python train.py --activation="geglu" --qk_norm=false --bias="none" --tie_embeddings=false --lr_head=0.00906 --grad_clip=2.0 --doc_mask=false
Each number is 128 + 32 x the weight over the matrix's rms, rounded and kept within 0 to 255. Layers, rows and columns count from 0. Numbers have three digits each.

# up: layer 7 MLP up, 512x384, rms 0.0963, rows 322-345, columns 192-383
# down: layer 7 MLP down (transposed), 512x384, rms 0.0929, rows 322-345, columns 192-383
# gate: layer 7 MLP gate, 512x384, rms 0.0916, rows 323-346, columns 192-383
up322:092169195065137094149151108099036168149144095077112114149118118188099155104089074104113156180164165169116111129119153053119121139172129123106182164120193179182098099174156126134133154070127108169129110083182155101148111167070107144099145082148108114121110200097165150108118111093158130107136161144169091119135141188173110223099144103193091100099103025193140162096156154128151129213067101233185167126118096167052057127142085105145167149127146150138155128098106119109094102128054108081181107138130142103037122158102134088106128123126194155122080096063200139096143115113064144167
down322:146102158116129073131068117091182117116125149130159118110136124078124112164130134105140138120107135129171051185103137072120144133134150138121125130123105149099021090107170161088112051211144193103141215141154148156133172103164191102072120075159106170111161086122110120153184174097116131104109180055100176086184128146097131074120077106084147187091131147222138050108153078138103107082106132102095108098120071126140145098092116130122131105087128103156124083115073164154160100135128142144157149083155102148126155067126151153116113151159131081138136132201087127140130116110144092078
gate323:072179158142119152139104143146146157179121072190089146189153111134141130179106121141125127151081145144068133135169118153103115127111172140113092117127107182145124120154148133103097121131107185132139107111130141084105133076148128120108118108099153043100066097076090185134122142086150138118099122071106096075174121192158126130155125102172117080180077137193147107161082146109147140134164141146148131074119129052158057067103167146118084160097175117104130171146150168119130109134118039074163127129124130099134090159103138164105137154152107164159113181100149072087156139142116146172
up323:121095125134092110121120155103123101134133171128092159122124099121133173161153108109154121145149087120092143119154185119151117081200170148159151156095146150131098187126110115139177113130095166156100081098108178114175115186117153200163119128111112168138159118120111159080107156125125186171074115127136054126187107171132133103152112129142165158124098115133116104125201122147114144064090138105159162101168153120138138191117096146149189113028099102121171171090174115172131099133109156085112084141154097085127134121095112126095100109139121144126126159122150119111131134084103150122
down323:141106142134144163081151130108145113150132090142118189157085108088132115113091128132185136101197179100098152127153134138163143194064129168092077083182139162178129125181139173097160137074182060098108158114104105146113095107106115078071147144130109078081134128136119102148149188110090213113082172142170115173110128129090129096139085091212129152163171116113163114149161150102147131112135095104107089117136116141229152176096176142165096156158101058157139155084132148141082146139155132177166107200136180043132135148162100135210166108112066190221171133119133144087135112182111093147
gate324:150127119100152125135079083145152080094085115134166083195128116088227112088129166110185110133097106144111107167178138178090110158119127112145139087162104110137130162107104100199148134143117129102176120132174162123108079112118134126087146136154137106153077149157078119104104158164114134132133109153123183140141143144125114109164188134112132170104080094056144143094097109093120108084098110154095057121094091117115139109084139102095053169112168157114098138108106121098139116159115115123128205057110132169183116130198041116102132097066142127080153168098102106186150153145096133138
up324:118106150098110051160126097140125124156109192175122140111118148162142115089134146121127113149090109171170123135149178103126125050145104047119142101151110089124111100142093065153171171094063135159170082127115054156141112157149106091110075071130164164151145171161089116161131150132140140104102141098150067075140111104091138129131110097091121160084126121074084105101169121133144142132068140114086127103157090123109061146086174102159151092088106163131131084108128073127120125132118176123098188070121192088136124127142120156114091116153094101130168184163126101129149199071108151110
down324:086104129117168190161125091114065068141142122142102122185152140154173200127140161065106144133117149114194153124113122101130150148129161174128179162111048138075175138140115103068123127074128148095150120081096124201081142138056098082106126131124089084124143097142151131170156119133125144091057139149097133117094140097080120126136079137135115147175155168168110177170119140126134204187223148168131130107100172079104172156164153086174035112105165087058171063108084109136132137136146131111122087159180066136114130119086092165155145133078103151127157064121153134060091105196083157159
gate325:124118139152109078137126096114131139132121123129155119128120141074097177176201147156138096129129128079154125166128113124145121112099116180135152119166170139178173086153145129112108129098120148118094151100142156110195105144183116168143124072099128087146116207117101147125082081172112132127125123145117139083140168144118115108110135155125131162140097145115174088123133163139094130149132148119122121206194123119148136118083106165150150140145137157150090104126073071131112129158140092175140115136056150154138101100080099156103111162100138150190167133105169112139079177102120145083
up325:085101102125111159088109102145067146125155136051126087140048119121110123105072127124089163080117139104168086087140115143108101166177151087123137149095129105159157107107141056139104113159094102094132149079124117124154148118146136155123143095119095145129085146140112146129117121170146151126152087098142089146124118103169130100054084071149121097125089168097113096100165135148117123209114101165111202145155107125111116122115151068148133130083088077158066106145118117099160134130154098086108123177136100140125091107138075132143172086128095156171189124108154160157034111074096126143
down325:142092183115108175157088109091183092115133154131120176115138144099108155109109140098076102129074138144145099127151146144136152115172147114124100137134143159152155104156094059165135126159108109107120159120122150119130077148177155190075072135131191126139133100100131119113087199161078138085163145193106139146104117118147108137106156105117099111125141146068106138155157076074082096110171161213101115148150100142129137141123086120145160105110123156150080148178133221140132165145185110159149097152114147114115156163187117178126106124083149099120155105187134153140189127158066144089
gate326:113172161157104134132078121101189138122096166125119162155120118110112127147095098170143146131149112101133142153118100076108189111210127098169129151133177116070130140087117143144196121104128116153118099115112120137144157117164185119127092060102111105099149160059152081129091182158115141175134148163128175076131126172144140124143179122180105095156135108134157142137117051074071069111101114101097105115133122086136136098132109130142092045106130120110144122052151133103147133196142141117140097093138138156109192151121130112098069213081123118120162137120142103182144099162106073172
up326:109116174183113108118100150107128159143201116090121168108113123137114095133119091164126126146120118089080148121165189125200061174103126141087117186128091124154127136069157163172142160115144189137112151135100099091140176164148145136089164150098130164089162148134171223104205096132117154151112106116076110063125115137176070102098153106090155213115104168102093140064138109147159066177118046120082097138129149136168100146119119077138205138139149151150176156151158092155156111114146067177178091160121114132118072146196189088146108168093147132133117067101116166124166173093167087111
down326:117093104136159136088150095089079122098098138136144139177137142121085184152157083106136163167170110150151093150153127119132140081112164105130179151153119129123138076218121105152130121097182125131153134168131136050120135145111115136128136143162093145144137100163162076107155141111173137177157103147123077180113139084097117144083124124140093160105063213145104149156160161132170179098127065106106117140145155161182109082151135149094110151166078177112093127119172095105078143127079099170125115153114158091070123112134134131140123185184124158122105105074150152086087107137137090169
gate327:164109140104132173148154109115071140139102141084180109130110151120188112093061161155084145082084176085141162123096075160083161078161101138091110089118164121139085150146138105159155108135074047164164141138124110152077104075089104147091170160093110131128105224164140153112140136121072137137185176131127105147153127078078141124114134145092069168132148135156095135152090071099116171139108123141146076128109121180153122100124143138075152165159153100112162189149121125130143086156132136155152112168137155172136106135208180152151140130124053132121158150145122110162123100161104116133
up327:115154149109177122182155137123163088185108101100086168099159172142127092108021127110170143065134101162138152112100059152104146106193192112127111112140150188059117125165085176167094101105093094155105093124105136118189112060114154129161105144139097068093158156136094172103158147082114152095186128151113084142123108078145136114152111149132110131101124155158104121138103093086129112103110188087159142125149054155138132098157146112086169085137045176165173126099049115159115072134174173135152053144171122147132100121139151125105146123109172106140078120095108094134139081146072091100
down327:144190097139121170120187123166115122092096176130078133158129111155090166105106172184131141111130110137107124151085116146099126119138112164103154159162096126110198119086116175141097083120083187073119162118172142067115085150135071158058153113148103185158132101110095061165119111107089162098135134186102124119140174106156189172098126157134105130098108152153113090111121114086102144120112102087162193117141066133129114207099102155140114093120124173083107106108115125107112125142109156113158149085115056107134099088145106095135131184113119081136204168117137153165119080172180165136
gate328:148091115126131121143117179135163082106145146099164134091156180115118151184184118116097153160151148060134108114140142134132188135144127127099082049051127144144138059127116162141069127146142127146089193155067067113064150144083137171163165141103132066143134158178138124083089196126061067117231130105142191089156164072153125154107118137121197099057128143126126076146125176155134102170151112157132119147167137092157109108173138143173124132198129113161109093137172115168135102181165144093127150116185112132119101144091110058170169099163178107097098150066181134071149177130153110181
up328:101178137120148138108194127155134104107084101124126066135159112176153177138135143139130155186107124179121101102133118193149119150131146106116181107154233112105107170169254080095134154100128176124130149090135171089127182109124091164118139103126103114118133115140117115125141152094140088107172136204194154156153143127116133125138112098123074122135138137201145136085153111118154139090129120095085075122126149161077147108102118108075159157108082183088082122108117130084138109114097121154109159124057134178101167087158118136111108144086099131155072152155125151119116150095148112076
down328:171091088104134075115181141142108112133180144141114102099181100189106128094131102118098140125169099132092117138114099124078133150123127086109125150126159100107155160086107150161171167096110154059030148131169073140102131162214103140128137078109095098081092109143142139061107175141101101077081132165136109145169177137097131099186178126173151127131086187105093103088153121148083106141121156131101114152183183079118096101146085134123109086126121160182155162125101077141065146113120109145146171153168060167131128144080102120097087128095135135089094127153125131118106143161134132110
gate329:140117147138098149111125107128135152134158125149144193079103132087180103169135168088182116135096090152109126126127126087145151139142142158113130159116175112119123101162094129102103132076149166122124140135128187170131102094138086114105149078078096069146115132190139089114169121130116134151172102118089129114149193053150115119167127127102097175148093144093135107127088172130130110183140149116205153106124112123143141156154109125127149092130103121067169146131085168098161075185116133165150087121118120224171121148136126159151152112189128062184141106179154147221151137063156144096
up329:115113150099072183102126093124155155132147144105162109104081185112111101154112129109186097077144151084062054171131094129080103124157137094120058116135156087140113127145099132158093087087112119131141163135186133146209171107150131131155104163126114144094090145102147148137128096109123166142135126102149132118138107151129085115109112169112146138135113101168114146146166188109146130125102136067123143106121166113126080128119184154138148084127151132111160122183155127115138097148134136120116108134138115162129135154116143148111096102119155121197122165114110128144133123128053164129
down329:104130094117101161114109162110122114110071145133133130158086156173116124114159171129134100168142090135119095130125148151078162085108104132173117128131120106100055137052095157135135070180159107131123133164109168185136171135096169180141146157166159192059092100165115197136080087120135110110122147127133129109126140069171139166128141152157158114122157145193122115129154131174151106083056094093150058111113128035165099085124161175179114123160189155153152175098130094109071108129143112092148143123115144147111164134132161125160132171091131109137083137065145060090154087156171121121
gate330:169131176147046110090139110145128048131174152081114124122099115129155114115124109112148095136119145106193130152154117089077170101184127161130151111184099145077146107139062070154124126116146160156142092145124119120144071122109152051154075102160196129131171098134080130113037150142126145175117163117140100127170144122098100090132105166144124122087088043106157099140128126160158092116135079158156125135101093079100071139096148171165109108107159176093132096146131188121099104122198084117084138098163134185170126108142124133151170075167126159160113149128129101170125124111145202119
up330:157153098091080097083160128104115084153126092120102153106155152142133095119124129115143183130138120145125103162130155131081120110124156144101139134121114137141142147109061149155131113132151139110176074085138129155128104144123126144125112133139145163175112128145102181117081144123122130155122134126120085123131134106091111100117137127120162122157142081105097064142134131142162105099125147146131106150147174093116079157102152139183133111106177143133101128124102094094153107129163114111128155105144115120143122136166129101121164118178108116137108165200150081160091118117157200145
down330:113090125142187127086112124080103046092090109117130150094134133156094137202172141065123088088101136089053141120128142129135106094012150125111097142130148139142131130126179180103119074113100093148113147098151090093126178042141101149150184109123097185075095095143160083156134115139114112121131114091112092140121123152111100075087108094124139155115160105112143144113181149139101136154155130091150111117122153123118129143174127118143135146140158118152150086099095114128154170138100102116129109132114140166046117144094120149154114151197081124155053107133153108152146101166130140118
gate331:136105154178165143144123108177182183111174134065129108094071092111216132080119099116181141112159150080166104122158112078156065059099188128107142133186176094108172128096097143145118141099116101082124090120163078139085076120179106107095160114092151051087133115077147101085147087147129174122165120115117144068142118088077079114109141148104153119101126106139093128142091106129203128087149127113097079084118145148147182065084132143116086095103092163108102134123099112071098138173154124148081150100120140199144090056148120111084149148061078136142107104063075110129195158105149171103
up331:137147142177144098147105127230167204145123132126153132184105138165110184092127123162170135178145140123174062188153094116112150067172194149079153074129186087129086094114153124103204119084141194087086101106137102165103074120143135137101152122107104077150170129113168131129108120138155162095101080147153126039186080087100084165056125176133123116095126183123171125133129158110148083124123117118151136109116127117092174105085094115070124073052142167072108135103106112069113113136110090166109114143145101132093164063076111127126151120173120120103091143111104081078048163048167165124
down331:080142128100221172074130106132064152103166118139133195087152083218153139096121157085082132027165160153119124146121081065129140133105140066141134134073084127147131115142105117127103125120114153133144089131164137090105155167155155152137126102144106104093096161142101203115139142160128182139133158110134097128108077120088099107134170093136167129100140081069099133114085152126141117057138162085078139154094000156060184040139180071129152148140083178090184089131093114172115110123141149210171132054162145084165077164202110161121131141119101164115092078076048136106119093135102141106
gate332:137114125165055164095163139128124130118122142122124102141134167127088083110090108149135103167147157132096116064103119126139133112138174118134142119151164105164116153105118033158149134127118131125130147183178146153124064165161158145120113133124102114122111141130106106159172136102154162147182058128088155135186153173093072143113117157149118104161120132094111112103128144137143115108141116150157087094133124093131126143125090165128116139162103176125154130107107165139135064134142179155104137118151145115089136143118135121125144101164162108114165150087099103157114081115140134172
up332:111148112116169125131111102162143117168155174163147138156185128108138132177120147120165080122115115130186131178188142096111121108095171160129122095162162169076093177140124128124133150122078157186117074115133149147126122134087155123093143148080113165143102123114134132109047133127148144117153122147132119078136162134111149170154120142137125103044141097150103084178151119109082087121118181106174153163120096144162066128174091161121134133125103073120125172106136144137096111085156133130141115119143113092120143156150119162144148158163130099172136152104127118165135173099144100143
down332:125149131103141125164168092195126109132046127123146102101128138163141108066112102123157064124150146121126076140148141112152128135116106178130157166128094122166065147135100139070163117064156121121128170139130153149143119113126082107114099087189157082176147091123158143132131123153106104120089151175085099193149184132087115141129183146145148101140129080138086099102194163073159136112148081123116153134174100131125101082124158140168138118130119077126136164148128177124058144125115119125124115193080136147184099119174154156132148135075115125101163112108153149148110157166096103130
gate333:137135158147128161137123104171095118145181110144150134151135067115168160131134127135100133103132169178097110102126173125129127100078148100114147117155149123120115082103095142148160166123109152162125146121174120129079191149133071146139113164099087145164125089129099121081130151085116149128077136113157160118124126076134160123127152123159154141115148130138118138131155157172173124127172131141087082168141124079101088088118154153098104125090093092134161125160169177112144126124082140152157152141125058123126115138116103109108107072150105140123165127177134151141156121100177101099
up333:118124154113132113172148100174120109111107123061153066098110172168183145099131150109168092150106143076132163145112111131135139138142152157123133173185159135078179162087108132138155135125147155134121135179171134110136053108127082081131118059104163110124183114158149095099130154122142139146112167173153105178168095135129087136172169105128160115122173161090098120113111110072095117118126079149130091132136146138177150171078109064165085111151133095184064198173143137136149115116150116144179125141101142100097071130122129092121129114159136116119103102102130130119144114144144090091
down333:119100123144130116117088144101051141158156101106160097144165079189169111161155092075126141160155142075061143071231098092122069111149051152131144161123188146054137095134121088075075111144151121101134087078113143128131150171148173127125162138158118131100122152160133113158141190109104117150124111133095130195096138144138125156148153133073132184114123096133147116178105161130149144170091053115104144142089132163120070156109164122146114092122191131106107060100097134136133169038119136105132147157140086185153125158122118153112151163069100165060148184162159080103130139129159088186
gate334:090131138176094132110111146161125143117156059145141109135179130134136147125106172161175109127116116102141088079105141115124083164081097186141129171149150126117118199082125107156176145106123131128124144126089112175084126162133184163100098083108139145118124135116143092116150138117095106190115128123155114056151135125080102154113120136142186151144102136138145122099108135144212151111146104106090154080163129133117164087124149077143047086055106130124049140081093120115113089135135105168140133058119105125162114160148114100100134121124108167161076178091156128137176168120146117144
up334:122152151131113110131060119141130100161129137155138187118189114209133125107157107100114142159188146176092142179092144107131180103141082132130137095151157121107060075114132091182120193127190127085123142174124112107112126091104084157121071134128086142162116115150180173159128147178130085117168153096117109117098168128175101157129145114084140104153194121123164211165090145073125147124095080096133148157131139116117095128133174128086176157142146114117156167140107109174115178097158123181099121155155138141113073171096104084152129088187147055122088123142086169142225191128099167153
down334:181183087147121098137137129127235069095127102135134119113140121114107144108153127125210110124140172093102144189132143129082092098131154144147156136099089129115123159079174132100170120074136181134144131123094135127126100125135113194103179163100114128161109132124132157134070145118132099075147124103136036110080132089095161141205105182050125084117101139141150112094091088155138227160086067098120085044094171168117085116143136110106117120089128129181130124113112106083101130104160072131175134097091161174144134109125116110138143136084137156126167200146116138118088161138100116193
gate335:175154134112116147189123100107116130102134108111122078161183067170186162119075155113101126132140096123107047134140143093126101035179132147075143078134160113127087120114143097150107152154162106182168063083162165128108170151138147156142057176069121110150100158101066128167135135094145123093119170056169090098128110093144075089135151099132152154119135114117194147136225171145241120130154103174157094118124107102123133191167145096099173089146105075200090152080146135048103089145105077143104132106145138110078115106148107117101137132073141134198131102104127092076120137098160092107
up335:123085078100076077136069137118084200136161117132145128149162167123107098191119160129157120183108135207128137142143113084129147099139104123173138139151106125149095159136113113087106133170155153115155097166162103163149105117121153126142167112091140153149146127098089126114114197084111135114132127114178105133186121067169122066082130097111122139131107174171119169115089154209141159094108183128076120095159200064125161131188145197122126129103102121146108107213098132067126106166139164139093107161110120135153149144154131101163120140154123101143102144150133111123150146155118109134
down335:159123155127168171176134186145153124104117087123109087124181111160109174041113151140116137150107185064193110126121134080118141110128107143112106145166111126081079109095148163187123124152155182056130152140153121147109108139090142140097084139068126145136092124128092107102134122102130093158138154177170114094108108065048125176098133159109096167129170079074141170147161111146137155129142083110166094174148125087130079109142132146092093125125103089139172147095150110131129093114184131196185100083088133135101140110108086089131116159058109166109131119076139117133118114144105150135
gate336:104091130129148131100083164108163065129158115142222136083166108081206122123125113112168093112172139084149123117151114172132143138117059118158146109123130116110101194180126093178137153153102179151129165168131106116141137099154104111108125107135180188115149167116132137073146089070116155191147209148112112110094131095106114113120127099146174132102085158171154156078129135131117129124123180110167074112165066080130171140129149155159057092100097159090152091147138136148057155117130161153125130130071136107171135184135107136138119121126094149074113147109105144149103133130117131092
up336:101129136086137141159173109117132153116105135164149132086119150108113119110155133172194167114101087151088138145101084135117106187090130138130137142147164116126115116102145120157110078045099126146150111100155122170105122142145139091153140124122167106131130171165091062114071117167172136170144113169078116109098066141124089177121156046165104136157177107137116195140155115112106159124110145111103124102102183130156106130132109117118133143173090146109183147131176086117087153153124131085177148141172111139122131131110190049155161119054127142095123120160128159088185120140138129076
down336:148105194131097147089123163159049118106057110109087151126166176125167087153107089108115117142173099087205172082165097095117088170148127087130140089075102115174156125147145068123152111171169142172107063081118072143116207186167134156063193130143110112133128105126197131174165186170122108106065189101150116126174130158079157142122106046110135120141092112085146140134131108075145154143097116130088147158139147137110122127146112116168095136148140199161127106101146139072110037109142086137102142039085121089118069144150082087178142126146089110104109163114177109112155167186135140175
gate337:132124160133128102178134165116109130102158192122172078134124118096108114146096099099095141132108069118141082153135137099108070152124104167123110112148196143116096143100126086127202152123135190111108166173105146123124127118116184143157078169114167127172067101161135144113152146159118094146129129120154174181164143059129144112117121159058153133120094125153130181124159152139170117186119151070132119088151115144123131140156108095130162081129147136104149106128138108055123141109123135100088085094088148104123130154129131080136131085188166086119086099034100089154122183074089167078
up337:092192140103103096124130203104130096136131171152108169157064103108145176108133050173179147179131145110077100165147110125134150120118125128127121117054135148073142123106160114111141123078177076098131144068145164141128135168176110085139140101136095107125121143074089116080107115153170122105122138130164145104167157091096106121131164083127183134138096176097132161081149138138166169132100091113115178108150096105112097122110163154143133111097129157137119186179153133149080093134110148128146095095091064091171119139110129089136149083110118135100087137176121125143113123107034125178
down337:109163173144159095117123106138166123129126140139126085171149145170151121152159123158167148122077131151083174136138096119145161131104142139180207077095135081139181102119079103128101140159137110137132140133095147148091141105144109139104206098150140182125107159187154166100181127158120129134119106148112116150108168123132142093121128201149136073094073152135152132102091119130154095112130173156095074103122087175115120107102114132140140149037183121142125138132124084187205113139110104118112118133085138096141131115087130143129127112143080122118178096141115100136142138144163113160
gate338:146101145114144147080105158161139117137118096107110180081148095127118097106081119168212170111192126157152077094148157085118129130168097111096123093148131128164117099100120163114091175146072153146124073149115161136117125113148156164128091138108143113147130139164120110168136115138085121080126110104157178148115097162065139109079191116133136128087154123148172110158158115157159121075116139178177114102125095098127107084175100104110116119143169157138085113106167121105055159128082071153104141124122107141179156120144095134097140117113144175117127113166090139116158096136096099108
up338:095150086115147108126152114083111117135146152130114094118170141110101121132161119119048106142113094150107155129086095139136139169107184155105145149135116141109174159188157091131141113151172074115160137166139106159144086086108103088101130088108154111122100107137151094048186127053139102141108150159097110162150139103153133116111084108122135130122156112123107168109139095117118115116107116083104147174121130147135178149130084165124137132117127070125119224158119171114161057127138147146119144159151144134075125148130176135118081121079156110122126115109116111133105108103105134154
down338:160076141071090163131121145114145102122169070130112106089169099145146138145139134124179113136144153106163135126169152138114117135159158094118120096189148122165083084096102144108111196151072129183116129152094172148133124191130161180150145166165121136159138148167099131174091129152133122077159104133149139105145123167077109139112160155124109086103139076094174111194137185083100108117117152158165131111155068118108137126134160108067083093128130198104076104132137112152097165103116131139103070141126139096138131079143142143146153077151162104104171092118162156174136110141115094105
gate339:135094084074251183085135151103157100170191109092070139149194145145104147167097130090177100172140104126150110135145145199096057202121127087092148119171149071113156082099100145127107115116121147129174136143171134109110136114105138139218140150123127111145091108166167120138051147117163135200138121124108128106133139183160107129125115171123205119137125098144080141132129196160160148130133139100112131154126151102146150099124143123149107075147182158095077129113157176137109170147171144166098146119152114098193114137113101133112119100081192155167133186145121163122172135101173102128
up339:203152134142158144104113134157144106181123124151130113164129155111136123094137133135140132110131082129142144133103152136140158129164137141167115095104065131110144110077136140115104122125099119178096115099148076147114114132149107148152163192134107163135177108118100142171099108135099107113207139163178128209153070133116116136138121109131076111106136109158149142127121101163123167100148093127119102096095199115144142133095159125138080115115155138161195109075102198146118116107111157145078101115101126112092077188124133163124166117156066130139172134117074125117122135137071094123
down339:120088148093078100150133148169131130072080140123160137135082072156114110201138092100086074166092127168149115220156114009104122165129068098164151158165154146105166115155145139182156123164161110130162103123134142116100120163195145084090128125172113060081098125138102123112097106150093123114144207114151088109154105107099078137192114114117103235086106113156094140107109116058088125117119134141150102117135114171150101140127142138118174155175149132093122137097131123106127088160137117192152138126129062150128141077120135151140065188160135139089135173136151171133155153140151123107
gate340:114142110120156078142115096099148114188096090132137099151102177128101188094128194150117197115142143132075154073129128182142112160163099126155103121137115078091130108141140101148153099099140103163126098094138122145129106146113136079119103097174130089096127133126128087140149101167111140160100165103132135101104119112130114178133135103112087103177175158146124163140159154127129118170150179111117117095112147114102151116137170143133140083079137135158112121103132130154123098136082148100093129165091058186075162105129129116127154129132137137139105069140136121102119122127106101140
up340:128172132105172195116126149166143113096088132136127157148110173128110124057154145103091159156125119106090115120117136136118126154147108120169170089150101142150154091128112123045161127069090150129130134155155104141124103192104129107177101150148145149116161172141155141118131107159112205089140115104092109127161121109131113071118150160145119177111163126122149111087109118106218142125144111154102129124114136134096075135156134128146115140131098132122137123132126100133176158113124117135140088119104152096121146088149163162073114137102140126161150105094164102113151108138112078120
down340:177149149142125090084136134152120134125173123156096102093117064142179072149152127078139194135135143123191162109147086155157158127094147179174145116068094152101109186126112183103117129144157195171094144172152135111159149075143158198145125086103095085099123121131128107114050084140105062109104160134112141164138142177112107103140152150110148169163115116081140184157119125088172146117139127098180116052067132185123122140155182118112158177128137136103165087145161110138130139090103168069145093144118149129109148116082117153177174121157155134121121167155159157141090083098089114106
gate341:180109117100143114212165055112161130133124103197079154148125128187114121144108107091131119122130083210132147164092097138129226082153156162126106120053138151105176122152128156101092155096092169144141124119139145123157108167096158128042075125158113126146113108151127138138171162122074099203129100169118152207108072068125145090163140080135084127157132117131135138158105156072104167097173116159132176173137108149150120092133055142141138099155121149151195166148115158117155192099109164125128130158090138090143119066090112121133134189111100094111096157089137086137148116060064133129
up341:170166117113184225113075192120133111169084136094146105072119119113202122139121114132099175160116138085106138093207153133124122146174152103122145135163117094119144104126114116165159127167128122136114111131085134081128143117117079082188167093124120088140148127077120120144103092125134142130107131135142131145132106133131134156101164139102161148109144136140108148153138171112192132121073082078162133086079127136150122207138149109094140131131045092135100105139125123136128134132159170216129148162147092105158142112152125128115122088116113156161109082145175173089170105144180160117
down341:105125229163132154151042119168098156125122084067188231106131050133106142111159122111124099097149174143039203129145136132126134103126165145147159090127110103098075126108176145114120142109114124122118138123118162122171118121131124207164153086110170096094152138123145131097135095100154155177121165108120149110176072129158132100145096132127082150132160112133174178124150130160115116106166176085174118132141102136108159128110116109103092058122185132117154060139105160101126136112139161151138121141063129103123177168144126128118102121091143131118190132118112197118125108192142087094
gate342:123098167141072150127090082173108103097080119140134066156111135146126120160107079134145165123183131117073168121127115135149056071154115161091159091088119177125110111142155163165128170091169116096128140159108216124089107152137125173118119137115145184121149133166147173122099105148102038156190159152084110090141137049150075111082094168166197111086184062104185099146086154121122178155115095107169148173190106143127130133157115104175143167098172132149186172138120127129106118097150129134106139092208112142123147106098046160117089125092102146079140130152137154083127138123157164127
up342:095096078168120067175165066165180089175078125090136100157098105063062135144079122148110102167154138095134134022176110128125131139129116102124087107145127161198132137225108125153129139136122095125129086110137054112176149170120128130135157091200124116107121114104161124131142195128153128135151164140117078115118127119130139173063104131101048134143145141102049152134127119090175129121096149162099055099081165051110191172091127178079106102143140102126164142090110153088117149169100043118128115113091145140168100093179188135104148136143139108167157141077181106165106068160127177110
down342:129116119113136133118075094145122136152091176076101119149149149131105070102128121132124113114145128131110135143161160130154166115147168118195117094120093105115165143174134037149114103158131163100124103193110120159133176104125171128140124170127073104120099160062188109124112183143137154128105156152151119164069108131198133141117119136176121191152101135125105124139130116108095171151082146152121089077178205060149106148135141058139104127090132105110047120076113127054233149125137078152141098137083123127128140115114127102115126132154076145142142157125161106139162158119146136106
gate343:112081137139106084103143133118104166111117117163134117142109128148125095106136052146157110143116163165062140154092131122105174131101131171095089150169098097116154117085125094138115111129108136176099111117130114142114070182177126077111182140096152100143133128143138121124114111160088139142127096110208174132181149163124189151128100137114121122165127112169126157111169173109107106122106188133129135127135087093110138094124157127114117088059123155113184141140112132094127087144141127160120110115114089122162110110134131130138121139115191191155166169146068127148153162156126121109
up343:126149120144169094122140170156147150087108123081146190106131129101080128143148107184173161141158147149100107121133150094120103095107107099150092161159095142125182132136129135189124129151105088189159121125159123193209112140163106120148125090106159145100169137068124137109105166120168077091118169122156157101146128135140079146099128102151118131144133200207146143116145125120127154111127147140097149127116163093125085164131128111131155162139110098156093097129128126085110075104182106165132119099099136109117055110107166084156083138089069089131129110169139115111141121175138130097
down343:202144112113103114102156123205124108115160093123134119107149082119101115107129157168180026123147064194106124087116161133157144165099186115141167104142174084122098120114086169091153102153135116151135110128157114129116090188182137115129141091161186112143109137139077104107073131144140142105230131150090062145090183114140135081121103117064162110126185108103128026137129037142145099144165084126164141201090141136159085167156101151097098171137093094148125161098138128113164120159137139089143104158159146145116143083139127118107097124105121086115174081111111066119100116073104118138
gate344:105113151154133117135164143149144184134153137151155148111128111129176126129125129180113177104142096150111125146122120133127127111093122105111116116109122151115086159108084162202137165166155107170102137070174151080113116126188108110106101154140160094147109098083091193148078165193093138128131158093164109105170145139100095150147153148138113139088093139127140136127114130117149122145165107176076122134132113090132085146110107129118137120139147129128186165136155104139150114134143137097121119120118087139111159122118083149141143133148123131108116128083139144117137157139169113141
up344:098144176105186124091127148114143085122120131170119128157154143168082135142134132099127132121161123145120143144165163080042125075109187122136134161116155105081116137105145132082090090125102101114129133135100150142187111130140111120116128154107157152136124152082105085139163130130147115109146052143134133176126161115097110117111120137117138126150088099170065145152122183104148137104157098143118128078141118117121135140104168114135147150165137145156105090158154144119149127075140117111135151137091071155107084114116213170169095106184143101138102077109095180126144077146093161110
down344:158162109107138136124164145187142159131160150115138101074108092117134103170137070177126168150170118134099162133120092141123086196148111111139120104165131157141140150108055113152140159142102103138185107095129117101135016197129114134144170122152134199132147180157137095083069114115086180093111140101186103133046147150137184169169123114103113148090099167180113110102112132116115142110147138124101123121097095138161121136134137109106153151143171143152147139133130110141161100137182123085090167171143187117117091092129155121165134154162154142100194126142132121149130103095105062049
gate345:116190098166129123129086142126116159184091119154105115113142138088156141063182211182174144122172123097136175147166093122148170155121150057103149130146145157115111107170081139116102069157135120160043164105135144071082159081132178197122065122158116057108160074131098098101137095088186139133083175096101089042140091103130127155132130090161126164178179176130095104131137130060103158124177175113146112144128175065148116160148125135104116128116147188109161128152157116125124157181135119077130152184116063131106106172095129135129080133076166184129078091134107074153129117111142086103
up345:167107102143144105099138152169056150113141123129137167101142131119113110125073087082120103137106054127184139113126089093128137125120129136112133180131080154139110194131123095139092131085132164098156132113165092159127179148110185075099213102099157146142132182135153135115089149107069156171150089158108133106086138142116143118083113169085106116138101098146145145136149131121121164110128107091126192092131160145104176124123159119103180165139124084102158149108147165104146087101105119119147110080164136157138135117132128096122067114138158096135161104128141158134157179165121168128
down345:120160039134172104129092130120152135147120143135081141124135102139129129192151139176178147131086129155174100157127139144196103149156146131230108112148127142150093146082112137110109195136174151115077178139095142212144135127205112111166125111082178039104087110123123167106132108143128124116152136075149156130114178201105173144129155161134141116130113171091115166149139081174197070104115134129183195091197195116171102124112132135143074171133093137119186154160048073133105077177141141110094163129129120161135117218186094098140115129177137169068129114101055117078095178134112157070
gate346:165126093148095144165107128143167101150142136113110155079093087125135111105149148154148120162151121099032112089170148088194116136115102117098184093111115058073097097125103151140092158181066069198146138155136165125133089096132116120157099059148162079158087123149101099090135131168181166135148110147169144153069165106139097132182094099137180113123124163188089059172105107084108101083145123060203157122128099129164176150103168105133134134127104189150152136114108107147079217182092106111107110095094135086107136108124110164103110103082143156188095143149102151181108114180110134137